python train.py --n_layer=8 --d_model=160 --n_head=5 --n_kv_head=1 --head_dim=32 --d_mlp=320 --vocab_size=2048 --activation="reglu" --norm="rmsnorm" --norm_place="pre" --norm_eps=1e-05 --positions="rope" --rope_base=10000.0 --rope_fraction=1.0 --qk_norm=false --attn_scale=0.177 --bias="qkv" --tie_embeddings=true --parallel_block=false --init="uniform" --init_std_qkv=0.0324 --init_std_o=0.0324 --init_std_up=0.0324 --init_std_down=0.0229 --optimizer="soap_variant" --lr=0.00246 --lr_mult_o=1.23 --beta1=0.95 --beta2=0.95 --lr_head=0.00771 --grad_clip=1.0 --warmup_steps=200 --schedule="wsd" --decay_fraction=0.917 --decay_shape="linear" --final_lr_fraction=0.1 --batch_tokens=[16384, 32768, 65536, 131072] --seq_len=512 --doc_mask=true --train_tokens=132300000 --steps=2580 --dataset="wikipedia_en"
Each number is 50 + 15 x the weight over the matrix's rms, rounded and kept within 0 to 99. Layers, rows and columns count from 0.

# down: layer 3 MLP down (transposed), 320x160, rms 0.0682, rows 48-62, columns 0-159
# gate: layer 3 MLP gate, 320x160, rms 0.07, rows 49-62, columns 0-159
# up: layer 3 MLP up, 320x160, rms 0.072, rows 49-62, columns 0-159
down48:45 39 51 68 53 56 72 66 10 31 50 48 45 35 39 45 51 62 63 30 93 70 62 51 42 64 41 41 33 53 38 61 27 58 72 49 61 32 32 68 61 56 42 28 69 58 45 61 39 50 58 49 43 57 34 61 39 31 59 53 66 49 60 45 31 37 53 41 24 36 35 40 41 39 55 65 47 67 33 44 34 41 55 63 76 56 36 58 40 36 55 49 47 47 67 70 51 55 78 24 66 32 54 57 62 45 47 56 05 41 17 44 23 68 69 91 61 54 90 14 60 65 51 64 47 58 17 68 61 52 77 69 43 71 46 55 61 61 37 56 30 43 46 58 50 41 58 63 39 30 40 64 47 53 43 62 36 59 35 41
gate49:55 36 51 61 37 27 54 63 64 57 21 45 60 43 26 44 60 60 53 51 54 29 52 60 63 41 32 44 45 66 61 49 38 53 38 54 76 74 67 33 31 33 64 39 72 34 51 27 41 68 16 46 56 51 32 51 53 27 49 62 57 48 60 43 44 71 56 42 72 60 23 29 44 44 43 33 54 51 61 43 49 73 79 66 74 30 33 64 40 50 57 43 44 51 85 26 33 30 69 43 53 71 46 35 48 53 35 54 48 48 36 65 72 30 28 50 45 56 48 22 38 60 55 52 28 52 50 43 38 62 50 49 60 98 46 60 74 63 47 47 28 65 35 57 15 86 54 44 64 57 70 66 68 34 26 37 44 54 43 74
up49:29 45 46 16 45 55 59 52 61 53 25 67 58 18 68 71 33 49 35 79 41 18 23 43 70 71 44 72 33 58 55 38 46 52 60 49 56 50 68 41 40 48 43 57 88 62 65 19 65 55 30 27 52 28 54 19 61 37 37 66 65 78 57 59 46 45 45 36 66 46 56 57 42 69 27 37 32 45 52 50 61 55 74 39 45 52 49 42 56 48 47 60 47 58 47 27 40 22 65 64 47 66 46 51 42 72 55 58 41 23 59 30 59 32 65 54 47 55 36 55 58 50 46 30 53 33 72 55 64 40 51 77 72 49 35 26 62 58 39 29 61 41 38 44 51 48 48 26 49 68 74 45 45 57 44 55 59 47 54 48
down49:86 68 62 55 37 44 39 37 43 44 41 35 38 79 52 56 56 50 67 47 45 55 62 52 69 41 24 40 50 64 42 31 54 31 68 38 66 49 66 41 42 31 45 27 75 76 73 84 79 57 61 41 54 35 58 68 51 43 66 55 26 50 42 34 46 81 64 52 46 71 56 57 40 40 61 50 69 32 77 56 45 41 65 23 46 67 38 45 54 44 48 33 59 64 71 66 53 31 42 13 34 78 54 49 76 50 47 42 56 54 62 65 38 51 23 69 38 62 40 37 66 69 40 56 47 74 47 27 56 71 65 77 51 70 50 69 75 51 54 55 35 68 73 52 48 43 37 51 35 56 31 42 48 35 56 53 31 43 28 35
gate50:39 71 50 36 61 39 40 66 47 51 55 46 53 54 59 61 34 35 66 42 56 48 69 45 59 56 52 49 60 34 55 57 68 67 38 47 43 56 52 65 31 30 22 61 36 74 48 38 56 56 67 34 52 54 61 09 36 53 35 46 54 51 61 81 54 50 56 58 68 42 56 36 53 32 58 39 62 43 59 37 30 53 70 68 62 69 68 75 65 46 13 49 47 51 55 39 48 73 48 37 58 44 12 44 51 62 52 49 68 40 76 37 19 49 41 36 62 18 27 52 39 43 95 32 39 58 44 50 55 51 58 79 55 47 28 48 61 43 54 43 36 24 54 67 34 21 43 32 36 16 59 61 60 25 62 65 16 61 47 63
up50:47 47 72 36 37 78 56 65 48 49 46 68 61 48 67 67 39 33 69 54 60 56 71 43 50 61 66 75 38 79 39 55 53 32 54 65 67 65 49 31 41 60 39 46 64 48 52 70 59 56 68 51 30 46 32 39 38 37 62 66 82 84 63 62 56 39 54 32 43 47 38 55 63 67 71 16 31 46 76 43 59 53 45 67 46 57 43 57 47 64 52 31 74 52 58 39 38 62 53 18 79 62 54 31 52 04 44 60 54 58 46 43 31 68 58 48 39 28 56 34 81 68 69 59 46 60 30 28 23 46 34 51 69 58 45 47 47 23 40 28 61 34 53 54 39 46 33 57 46 37 79 55 74 37 35 55 46 27 46 35
down50:48 42 51 62 66 53 27 23 57 36 47 32 51 80 22 24 46 54 41 58 42 54 74 43 44 41 36 55 34 47 80 54 75 59 39 72 48 71 41 54 63 48 32 54 42 20 30 46 68 38 63 56 84 58 78 55 27 58 53 54 50 34 50 43 55 55 40 68 57 37 32 58 11 57 44 57 34 46 79 62 41 39 19 42 52 59 71 38 37 52 46 59 38 53 37 22 43 63 47 60 61 68 85 47 40 59 46 39 52 70 61 33 48 29 65 69 50 48 41 52 55 30 23 36 34 45 58 41 77 41 47 35 42 62 71 59 62 58 44 53 30 76 71 45 62 42 40 69 56 28 20 34 33 34 45 37 46 65 45 59
gate51:33 68 41 39 34 12 34 44 44 40 33 21 45 55 16 50 32 74 46 48 61 59 40 46 61 44 51 55 76 36 64 77 29 35 63 55 38 46 41 44 61 43 55 60 78 23 47 29 75 43 30 50 42 58 19 39 43 55 24 38 20 53 60 46 46 45 58 59 37 39 81 70 70 78 48 45 67 65 47 72 43 21 34 51 43 72 48 51 56 43 45 28 49 61 48 40 62 58 22 60 49 45 41 45 81 57 49 59 51 35 37 36 39 67 69 62 54 49 67 55 61 66 71 57 51 69 41 52 36 45 66 28 51 31 64 37 61 70 13 19 32 51 43 41 50 47 30 35 37 57 70 60 64 47 60 40 31 54 42 66
up51:43 76 51 49 78 66 53 48 51 57 58 56 61 50 82 33 47 55 41 54 36 55 69 37 38 51 31 20 57 68 43 42 78 75 58 48 48 43 49 75 57 51 52 63 60 58 43 53 54 17 55 25 71 56 38 28 63 45 70 73 41 52 35 47 53 44 67 65 34 45 47 49 38 43 32 57 28 68 63 82 45 56 47 62 39 60 47 49 25 56 40 35 63 33 36 53 44 39 50 69 32 58 30 47 34 47 62 15 59 65 53 49 57 69 45 34 43 78 54 72 61 36 69 39 73 62 45 58 42 26 47 16 36 31 46 62 62 57 72 37 35 36 55 78 65 71 62 35 55 25 49 51 54 31 60 70 55 74 59 64
down51:55 65 61 62 70 67 79 36 69 27 73 37 38 45 52 66 65 69 31 38 72 36 22 58 55 64 27 67 17 37 67 39 47 29 76 52 42 53 58 37 55 70 56 67 29 66 76 54 49 30 83 53 90 43 43 69 42 29 53 35 29 44 29 79 83 44 67 41 27 34 46 41 59 55 66 54 54 39 56 53 30 61 55 53 66 37 51 26 32 63 53 47 65 42 55 41 68 47 34 57 64 66 66 33 42 39 42 67 54 60 69 39 56 32 50 70 80 50 36 58 60 46 53 43 56 58 75 47 65 77 65 28 50 48 54 64 74 22 41 35 25 40 66 34 61 64 37 70 51 75 39 42 59 41 45 31 33 77 55 29
gate52:39 65 49 68 42 23 33 37 56 51 50 50 26 39 49 60 29 43 50 63 48 35 60 32 67 50 47 45 60 62 65 35 41 50 26 42 77 53 70 22 52 68 27 71 54 56 41 29 51 45 56 51 29 53 52 61 76 39 22 53 69 66 43 46 47 49 39 56 52 82 61 58 55 67 57 78 35 53 29 25 59 70 60 36 45 43 56 44 31 48 23 66 41 57 38 30 49 62 15 54 66 38 30 15 27 73 60 25 35 70 52 40 59 49 65 44 67 41 50 45 43 25 50 39 37 34 84 69 45 18 56 24 41 56 55 57 50 65 38 54 45 35 33 28 34 71 41 66 53 49 51 65 38 34 69 44 51 64 41 56
up52:61 27 66 45 59 52 56 50 49 42 53 45 76 52 36 58 44 77 62 40 55 56 54 44 34 67 66 41 42 60 29 71 62 57 46 39 17 24 52 37 59 54 48 37 64 37 57 77 48 67 30 64 37 47 49 34 50 39 44 52 59 63 41 51 59 54 24 28 73 33 48 66 31 35 45 32 50 28 43 49 61 40 70 51 46 41 40 50 39 64 41 50 70 31 55 74 58 38 65 54 39 45 46 45 70 59 52 53 65 45 50 62 58 42 17 64 70 82 54 52 75 31 51 58 43 57 40 44 61 35 35 39 55 67 35 49 50 44 16 59 24 33 23 44 54 27 36 50 43 43 39 47 55 60 30 47 52 38 63 59
down52:38 25 83 48 61 35 64 77 49 59 53 37 61 44 52 40 50 36 52 40 70 56 24 80 62 46 55 44 50 55 54 59 58 53 62 58 29 55 28 43 44 52 45 48 45 22 56 60 66 48 57 58 43 69 40 56 43 42 47 66 53 55 50 34 67 59 41 72 25 64 65 70 57 65 56 47 70 40 07 26 61 39 58 71 49 67 57 56 47 37 77 38 53 29 63 52 76 63 81 61 77 52 58 65 62 61 62 40 44 49 49 74 46 49 30 56 44 64 52 46 51 54 70 51 49 76 36 92 67 32 54 46 59 27 56 16 85 44 52 44 65 67 56 74 51 46 61 81 51 62 43 37 51 56 57 68 52 60 34 67
gate53:51 57 34 53 39 68 55 58 60 75 35 67 48 32 41 55 49 55 44 63 40 50 43 42 62 48 46 29 13 53 36 43 44 60 45 58 60 61 40 35 48 29 66 63 29 56 58 47 77 77 30 47 38 71 36 43 56 57 47 56 69 55 50 64 86 37 58 40 45 44 70 46 50 30 46 63 38 36 56 57 44 67 40 34 70 30 77 49 71 75 45 58 50 47 54 57 36 18 58 72 59 49 49 38 58 38 43 45 65 35 59 23 17 27 61 62 53 26 36 66 38 62 52 19 61 46 66 47 61 46 75 55 25 44 38 72 54 25 58 47 36 43 50 60 47 29 37 51 27 17 44 52 37 36 27 60 60 40 64 42
up53:55 36 38 53 48 47 60 65 64 44 42 57 61 61 41 48 64 39 50 66 48 25 47 39 47 53 39 45 57 36 27 31 51 32 41 17 59 62 65 49 50 69 50 58 60 20 64 58 50 38 67 58 59 46 46 42 59 10 57 49 48 45 52 62 44 50 62 19 58 48 30 33 35 37 37 56 69 52 48 36 65 59 31 31 54 70 44 37 37 64 61 51 36 35 33 72 61 31 44 52 62 31 85 67 35 34 45 47 48 35 67 62 53 69 58 56 43 43 81 21 31 47 73 47 78 55 63 70 54 49 42 58 42 36 45 72 49 47 49 41 32 67 47 33 43 40 39 42 47 66 64 68 52 31 30 49 67 52 45 43
down53:52 75 60 48 58 47 40 42 55 34 62 32 69 80 78 60 36 48 51 42 33 58 44 44 52 32 35 33 51 60 67 70 46 54 59 60 65 45 45 44 38 37 64 74 82 45 66 42 60 52 52 69 71 47 72 66 52 53 38 30 73 50 48 56 61 77 37 45 37 66 43 47 44 54 43 69 47 37 62 46 33 42 48 37 26 34 21 66 76 52 53 68 38 51 49 62 51 73 54 52 59 52 66 44 39 58 58 41 53 67 31 65 65 60 56 45 43 53 63 40 42 58 58 56 59 78 62 40 62 51 53 39 40 49 66 71 83 58 70 44 50 44 43 38 71 46 46 19 41 39 57 46 76 28 55 41 49 32 56 25
gate54:62 50 72 68 45 54 11 69 40 61 58 37 58 52 42 42 40 29 69 27 50 39 41 41 51 90 57 52 20 45 62 74 57 34 40 24 46 59 40 75 28 30 54 36 45 23 58 57 20 78 55 56 38 66 60 40 53 31 56 55 44 52 39 30 52 32 55 48 61 52 58 16 42 50 44 29 50 44 79 51 68 42 45 60 25 36 45 57 47 47 47 67 32 38 57 51 58 44 13 53 50 51 44 49 26 43 37 49 44 56 65 54 25 74 52 67 73 44 58 56 48 47 54 45 37 62 73 50 22 26 47 76 28 47 37 10 55 44 29 59 48 64 55 62 33 42 49 53 49 32 47 72 65 20 31 38 20 61 37 34
up54:53 48 43 37 64 12 41 44 54 52 56 50 43 85 48 39 32 41 61 42 59 61 99 39 60 36 50 26 38 41 38 46 40 30 35 34 43 70 37 36 58 44 54 76 52 56 77 49 40 70 37 71 45 29 59 58 65 55 63 47 60 58 44 41 52 49 59 92 55 19 35 70 70 63 44 73 47 37 44 42 29 42 56 35 62 63 69 55 86 68 53 39 46 50 38 31 14 49 39 77 65 59 63 49 34 22 43 54 49 69 58 49 48 53 69 47 34 51 22 78 56 30 41 56 67 46 54 30 45 77 63 40 50 40 60 55 53 60 66 60 41 45 43 76 37 59 65 50 46 66 83 36 50 60 57 49 75 35 60 66
down54:52 33 57 46 73 63 63 41 64 45 46 48 40 59 29 72 64 57 41 61 45 05 39 22 00 24 60 78 57 52 47 40 61 48 39 33 43 50 48 36 43 70 44 49 23 23 70 33 49 52 59 56 41 19 46 44 49 68 49 59 51 71 42 41 33 67 59 23 55 44 42 51 58 39 44 45 43 54 69 36 20 57 64 43 47 61 62 68 28 64 40 39 54 72 36 06 64 47 44 37 35 48 39 75 60 55 47 50 48 35 57 49 60 82 31 39 70 31 45 48 34 47 66 28 65 60 26 11 38 63 48 63 49 53 82 55 48 56 58 58 52 68 60 33 35 43 52 42 62 65 38 23 53 22 54 56 25 48 42 40
gate55:60 60 65 42 60 61 71 52 47 21 28 27 51 64 68 70 60 37 69 27 48 49 40 33 69 42 23 57 22 54 34 62 44 57 53 63 45 58 12 65 48 62 58 39 45 52 52 49 62 59 50 90 68 61 40 73 48 49 51 66 50 24 45 62 67 60 54 70 55 42 55 35 58 65 52 48 23 66 59 47 37 77 65 54 37 60 73 74 30 25 46 47 17 47 64 63 94 53 74 57 36 65 50 61 42 47 50 66 29 59 47 79 19 62 62 33 61 50 58 38 41 61 85 61 48 31 48 75 41 73 58 73 43 78 73 41 49 70 36 47 77 41 41 48 43 71 68 54 50 63 28 51 39 51 64 80 49 51 46 58
up55:43 37 49 63 51 61 67 34 59 59 29 56 43 48 59 61 47 70 50 62 49 76 38 59 56 62 62 58 82 72 40 50 57 59 58 19 48 61 59 21 46 52 85 50 47 59 48 61 43 33 60 48 43 28 58 35 58 18 40 40 34 32 54 36 61 63 62 52 44 37 08 45 61 45 76 65 40 57 69 39 53 22 46 43 45 48 51 18 59 91 42 59 34 55 35 50 18 72 75 59 43 41 50 35 46 52 41 32 61 25 48 60 52 61 52 78 50 41 55 63 48 68 24 55 65 40 59 55 44 83 46 54 67 62 38 41 36 19 18 40 26 45 52 41 65 49 58 46 66 41 50 55 35 52 71 53 56 56 45 45
down55:58 50 48 44 34 59 46 49 89 53 72 49 41 57 38 61 50 37 66 36 49 33 39 52 27 30 49 56 29 54 70 67 64 69 67 53 62 62 66 74 68 43 37 63 60 40 45 38 62 41 62 72 55 62 23 78 68 22 39 64 07 17 51 35 52 64 56 53 30 65 60 75 44 82 55 32 42 50 61 59 44 21 55 46 65 37 66 65 83 49 37 60 73 65 47 59 71 72 40 41 60 24 29 49 55 59 50 49 37 40 36 57 26 59 52 44 71 75 53 26 51 68 51 36 72 65 32 72 69 75 40 39 56 52 67 56 31 56 37 70 74 53 52 48 80 48 60 57 23 47 40 37 37 52 34 65 56 39 66 63
gate56:33 49 55 55 50 79 62 52 68 49 42 63 36 61 29 44 46 71 44 71 33 53 39 44 52 46 58 47 55 52 47 87 68 66 45 45 66 32 50 74 60 28 59 32 52 73 74 35 59 41 41 50 47 61 43 20 58 30 50 48 60 66 40 44 39 47 06 51 52 37 36 60 67 69 41 47 52 28 47 58 50 50 66 45 76 44 53 35 51 47 66 73 28 31 13 31 47 60 69 80 68 42 38 55 24 54 40 60 32 79 58 66 87 43 42 46 41 77 42 56 43 47 54 50 48 37 43 16 62 69 34 34 70 62 57 33 68 62 77 77 57 54 80 65 43 45 68 52 48 54 46 51 18 50 55 62 23 66 43 74
up56:30 51 44 45 47 42 57 44 51 63 13 56 71 48 47 41 72 69 55 59 37 51 54 44 55 28 64 32 73 63 45 38 55 53 79 74 56 73 60 79 49 31 57 13 56 54 74 45 49 70 65 71 49 35 59 48 52 54 52 52 49 56 64 44 48 43 42 54 70 21 53 54 58 68 39 50 53 27 69 44 49 57 40 58 76 38 44 60 38 45 57 70 47 27 32 48 35 45 57 69 43 38 17 61 63 69 43 47 16 63 64 59 57 47 66 52 54 55 51 56 34 52 58 65 44 47 44 84 67 59 46 48 61 64 72 34 43 56 61 57 64 53 74 30 41 42 54 49 36 69 70 57 20 33 61 60 28 27 51 48
down56:35 63 85 56 37 45 51 59 21 42 61 50 64 55 38 42 46 57 62 59 34 39 60 45 58 47 63 31 40 44 47 79 50 50 58 58 70 43 51 67 74 36 67 43 70 68 37 33 32 37 47 59 65 50 41 35 39 35 44 37 64 68 33 35 34 49 45 61 53 50 59 54 43 38 30 42 88 55 45 69 18 36 46 51 75 50 66 26 57 47 42 45 54 54 49 34 35 56 44 59 42 63 62 48 60 51 37 69 36 52 84 46 60 42 31 75 42 28 28 52 48 83 51 37 35 35 39 51 79 45 51 60 46 53 68 38 47 55 73 45 48 89 71 43 47 66 51 45 48 32 71 45 55 34 61 71 67 48 42 54
gate57:44 46 65 36 44 27 58 93 52 49 52 34 32 37 48 55 52 27 60 76 49 40 50 59 53 48 40 50 56 63 31 68 54 42 35 54 33 64 69 58 74 19 52 48 69 59 48 64 60 58 42 33 48 52 69 29 15 39 69 58 59 49 53 62 33 62 38 71 60 58 40 52 71 37 26 59 44 59 65 62 50 48 75 47 55 55 63 42 71 40 49 51 27 54 33 39 43 69 27 32 54 49 27 39 55 32 32 65 24 64 42 39 28 55 90 19 44 72 51 49 49 67 63 26 68 55 59 28 46 50 43 52 37 75 57 68 52 50 53 53 38 29 43 48 42 80 61 51 32 45 59 47 67 42 55 35 24 51 57 53
up57:38 45 42 27 67 40 74 32 74 30 66 45 51 59 61 49 40 54 62 64 52 76 52 55 69 54 54 42 50 48 41 54 72 52 23 50 15 27 44 44 59 41 53 34 50 47 49 45 27 58 61 70 83 61 41 20 56 88 65 48 50 38 55 33 68 57 62 38 51 21 45 33 61 41 47 42 29 64 32 61 65 71 37 40 53 49 50 52 63 61 27 32 43 45 33 49 43 52 42 44 56 38 44 46 45 55 40 73 63 40 51 48 76 61 64 43 38 74 49 50 28 56 64 50 51 41 53 50 50 52 41 77 64 43 27 53 51 50 48 56 76 77 62 34 53 71 65 53 07 63 62 49 59 57 52 54 54 62 30 28
down57:41 48 39 47 59 29 69 34 63 42 44 73 53 45 38 54 73 69 72 45 59 34 33 53 40 73 58 73 55 45 50 51 60 50 31 51 78 50 42 45 61 47 37 79 52 24 51 79 35 90 51 62 19 21 69 50 58 37 58 53 69 42 69 67 42 57 47 35 81 69 43 35 83 68 57 50 59 68 59 49 46 31 71 50 47 50 28 51 47 32 70 49 69 24 49 40 39 14 61 57 43 52 64 24 78 55 56 67 42 73 58 67 41 42 58 50 38 52 68 66 56 55 54 41 37 36 41 44 65 28 53 67 65 58 70 27 61 66 69 59 46 56 67 51 62 24 26 69 46 52 65 47 38 49 29 50 61 56 20 44
gate58:35 68 60 38 83 61 66 55 57 50 43 24 33 71 39 47 46 30 40 67 56 59 48 53 42 47 55 53 38 73 70 40 44 35 80 23 31 45 60 50 48 53 34 32 31 43 61 44 63 63 50 52 61 54 38 21 69 37 54 54 19 35 62 40 59 46 45 12 53 52 65 65 31 61 51 19 53 26 49 78 45 57 30 67 68 65 72 64 33 53 40 52 64 50 64 82 43 38 42 66 32 46 39 41 17 73 58 76 42 58 31 61 43 59 37 46 70 58 35 56 62 37 28 39 66 53 34 40 34 46 36 78 59 61 59 48 45 35 61 32 34 40 44 35 37 50 39 36 46 78 31 19 68 60 07 52 36 19 41 30
up58:32 44 53 60 58 69 18 52 42 69 42 47 56 35 60 37 70 69 54 54 34 58 38 50 39 58 59 46 68 27 85 32 62 60 47 33 52 67 64 46 54 56 65 32 41 47 54 66 78 52 62 21 64 54 95 51 43 34 39 63 72 24 55 60 51 62 52 10 29 34 72 39 46 79 30 59 41 36 61 67 41 52 66 42 54 53 27 52 60 66 45 39 39 33 34 67 33 39 56 63 37 38 20 87 37 72 40 57 37 59 58 68 61 27 51 50 52 55 35 40 53 43 37 50 59 42 59 30 37 33 37 44 26 66 50 44 41 72 34 64 43 65 26 58 25 54 67 69 48 25 87 72 64 51 31 35 34 40 71 51
down58:52 58 44 44 43 58 67 61 39 57 29 44 67 41 46 36 30 57 73 92 51 34 53 44 54 62 57 67 61 40 58 48 53 35 43 36 49 61 53 54 81 60 43 65 35 00 36 48 86 34 15 42 54 33 40 58 35 30 60 67 50 54 64 68 96 51 62 63 73 51 46 51 61 36 57 70 79 65 46 58 23 43 57 69 57 69 48 41 42 60 66 87 53 62 51 43 63 44 54 37 55 43 57 50 33 58 63 69 44 61 47 35 55 14 38 58 48 31 43 51 37 43 60 36 81 43 71 56 71 20 49 58 36 60 63 30 41 52 54 33 34 69 52 36 43 28 43 47 62 38 66 61 50 51 50 66 37 49 45 51
gate59:35 86 58 43 79 53 66 40 44 65 49 61 49 85 40 51 85 31 71 42 37 45 69 39 44 46 46 32 59 53 36 24 54 62 42 67 36 53 42 71 21 73 66 45 05 48 50 51 44 49 40 99 57 35 48 09 70 45 51 46 49 63 40 24 24 59 46 27 67 64 48 37 56 34 49 66 61 41 61 48 66 43 55 60 14 54 48 38 82 48 54 77 48 58 42 27 46 59 37 60 52 57 43 37 40 33 44 41 54 33 50 39 60 49 78 33 54 31 16 15 34 45 77 34 46 37 67 48 28 45 36 23 40 43 53 54 68 45 57 53 46 22 53 68 36 40 59 61 63 56 62 41 70 80 48 47 44 50 32 37
up59:55 43 46 61 62 56 46 59 57 22 51 55 62 41 69 18 61 49 48 66 62 59 46 52 77 44 67 73 52 45 73 34 56 51 59 46 53 60 35 55 68 47 46 29 46 63 45 54 54 57 46 31 43 47 34 38 46 42 48 70 81 36 40 69 69 50 35 55 24 73 72 58 59 56 52 61 29 51 33 48 49 61 30 56 39 72 37 61 86 20 70 24 28 45 26 26 56 61 55 28 73 72 33 62 47 43 24 39 58 25 55 47 45 75 66 38 48 45 46 24 59 70 32 63 43 17 38 13 56 52 56 64 55 46 66 16 64 34 65 62 45 65 93 36 47 34 42 73 45 35 40 70 73 64 62 68 60 57 40 18
down59:60 71 65 49 46 53 63 56 53 48 43 46 23 62 26 42 62 39 41 48 73 52 44 45 49 62 51 93 71 49 51 33 44 57 49 54 39 25 62 66 64 80 59 54 49 62 66 63 55 59 22 74 75 25 82 60 38 48 48 50 03 50 54 39 55 30 44 56 13 34 41 59 53 81 29 66 43 33 39 45 30 39 58 23 59 46 64 46 36 64 30 63 21 24 57 57 63 15 50 41 43 65 64 30 49 60 48 33 59 33 52 45 36 68 55 63 64 68 61 50 47 76 56 16 21 47 39 56 67 43 30 38 66 30 67 43 45 46 45 61 29 46 60 49 26 58 21 49 36 40 64 54 23 58 41 63 61 85 27 24
gate60:72 48 64 03 53 46 50 68 47 75 42 61 54 89 44 47 88 64 29 26 53 34 85 78 60 52 61 84 48 49 23 60 71 28 60 61 63 51 57 39 42 28 54 41 67 67 39 51 61 23 46 69 41 59 54 56 43 29 71 34 34 51 40 42 57 62 34 33 78 45 35 70 36 44 51 33 29 46 43 34 75 65 66 50 43 53 54 38 39 50 67 54 55 75 66 53 88 69 50 51 68 48 33 38 55 22 30 20 42 55 46 57 34 30 40 44 60 56 37 63 55 36 44 22 43 47 55 61 43 34 54 61 78 56 80 34 65 56 57 34 25 28 33 44 36 74 52 39 41 55 35 61 65 33 52 40 18 40 50 58
up60:51 54 37 56 17 49 64 25 77 66 32 52 41 27 44 40 65 55 66 40 42 60 66 30 35 77 60 49 84 30 18 83 25 71 43 34 34 31 39 11 41 34 31 55 24 43 56 50 53 53 36 34 53 59 65 41 59 55 83 80 46 48 37 73 52 50 31 69 53 77 43 54 45 46 39 31 44 51 40 59 57 28 31 53 67 30 18 33 47 51 61 45 68 33 51 46 41 31 65 07 54 47 34 44 47 46 45 19 59 34 50 55 63 60 85 40 42 46 25 54 56 66 65 69 51 38 69 26 63 49 61 24 40 55 25 49 61 32 62 80 72 61 62 68 32 63 54 56 62 49 63 29 46 35 46 25 58 83 40 25
down60:60 65 52 33 60 67 40 39 54 21 68 57 52 58 47 38 71 89 45 64 44 44 61 74 59 52 77 65 64 69 48 11 65 43 38 41 21 48 93 33 38 28 43 71 47 34 56 46 57 58 70 50 52 59 12 62 27 38 23 60 46 49 28 46 40 55 80 64 34 40 90 55 74 50 49 42 45 33 46 38 35 29 47 55 75 56 74 35 39 35 27 66 43 86 48 77 48 41 68 51 61 39 55 38 56 53 36 40 57 59 50 60 44 71 47 75 46 30 39 55 42 48 27 04 42 37 52 46 54 34 43 44 48 63 55 32 31 43 60 47 73 30 31 49 38 44 42 63 48 68 64 41 41 68 66 48 66 34 31 62
gate61:66 30 27 40 31 57 53 46 65 80 48 42 43 45 57 80 42 56 46 54 25 68 56 49 34 50 87 38 51 38 68 66 45 59 63 51 62 54 55 67 41 31 63 34 24 33 36 59 47 69 66 67 61 55 84 15 72 44 49 69 48 56 47 29 38 49 46 62 24 59 37 41 52 54 41 49 48 51 69 36 77 41 41 88 29 41 54 67 38 61 40 50 41 61 51 62 59 67 53 43 28 29 85 41 57 40 52 37 51 79 55 52 42 47 52 17 31 72 35 13 47 26 50 48 46 48 80 37 44 76 62 54 51 66 61 43 44 30 44 55 54 55 39 30 80 27 53 64 57 78 67 70 95 58 47 53 32 39 53 57
up61:70 56 54 63 49 47 56 46 56 50 59 58 46 64 70 58 53 63 51 49 46 42 40 47 55 37 15 74 55 60 29 55 46 65 51 41 52 40 53 35 65 33 59 43 90 42 31 54 69 73 39 56 47 42 22 59 50 86 56 47 48 72 47 58 53 55 88 52 63 49 54 86 52 49 69 45 61 51 63 49 59 51 65 53 69 54 50 58 25 20 47 51 32 43 85 47 62 57 84 32 36 64 25 39 35 20 43 60 61 51 64 55 48 48 72 50 48 32 46 58 59 49 48 51 73 18 19 51 33 43 32 45 50 32 45 59 56 26 11 67 49 29 50 73 67 41 47 76 78 48 20 49 31 70 32 83 72 61 47 34
down61:32 66 51 48 53 30 47 62 32 16 60 34 32 34 26 41 45 33 39 40 55 76 36 52 53 53 53 62 54 47 34 61 50 42 43 72 51 49 32 61 58 58 33 35 53 54 37 66 41 39 53 46 50 59 61 45 18 62 48 76 52 67 46 52 59 54 72 54 75 61 51 60 44 35 68 51 55 73 53 65 47 57 44 54 60 54 71 22 73 67 50 36 42 52 71 49 44 67 60 19 45 53 53 46 42 62 53 48 36 76 81 73 25 52 66 73 45 40 89 44 47 64 66 46 55 56 13 39 53 53 49 59 63 34 72 21 73 39 43 44 61 66 34 54 53 32 60 67 40 38 47 49 45 15 34 29 40 60 43 24
gate62:44 64 63 48 39 31 52 39 61 01 60 55 36 40 51 52 52 48 52 23 67 27 67 22 46 19 30 64 56 61 23 39 47 58 37 40 35 24 74 13 44 30 56 50 38 32 30 40 53 41 38 46 85 67 72 64 72 30 63 58 38 37 75 16 54 68 77 43 18 51 30 36 76 40 27 71 52 64 58 52 40 48 46 62 31 71 56 70 28 24 58 47 58 59 52 47 20 30 52 42 46 55 31 32 57 38 67 37 56 28 42 50 46 49 46 44 81 38 42 37 27 39 42 38 37 25 60 35 62 87 70 73 50 58 62 64 50 60 26 72 57 44 25 52 44 72 65 51 75 35 70 48 65 16 64 42 52 50 44 67
up62:28 56 60 45 72 50 64 48 46 64 34 83 28 25 29 36 67 41 51 07 48 75 51 30 43 46 40 64 40 38 19 15 47 62 76 30 29 67 99 32 53 44 76 35 32 47 57 40 47 77 63 72 71 50 59 78 71 57 54 39 24 33 78 56 44 43 64 44 15 51 53 74 55 34 33 52 81 68 44 14 52 49 41 71 20 64 55 57 22 24 70 56 31 48 44 46 24 36 59 80 55 75 56 31 59 59 59 48 38 46 45 52 67 36 51 47 70 35 36 27 26 71 23 66 43 47 65 44 71 70 20 57 54 34 54 31 85 65 29 71 04 65 30 56 25 57 44 51 72 25 70 36 76 37 74 57 40 55 49 47
down62:60 39 86 54 71 45 60 51 45 55 58 70 48 27 92 35 52 55 54 65 64 38 57 42 32 42 30 53 52 49 51 81 53 62 61 48 48 14 60 54 67 55 71 60 52 65 05 51 37 49 36 34 46 75 56 56 55 32 51 53 35 68 62 16 46 56 68 57 72 63 52 54 37 30 33 16 38 47 66 37 49 34 54 48 28 59 33 60 53 57 48 61 31 63 53 34 35 53 67 50 40 74 66 35 84 60 52 77 47 32 61 64 52 42 40 25 54 65 39 57 34 38 40 56 33 40 32 40 64 66 46 53 52 54 75 44 22 25 50 40 52 66 40 65 65 49 35 63 49 53 48 37 72 39 43 22 65 44 61 81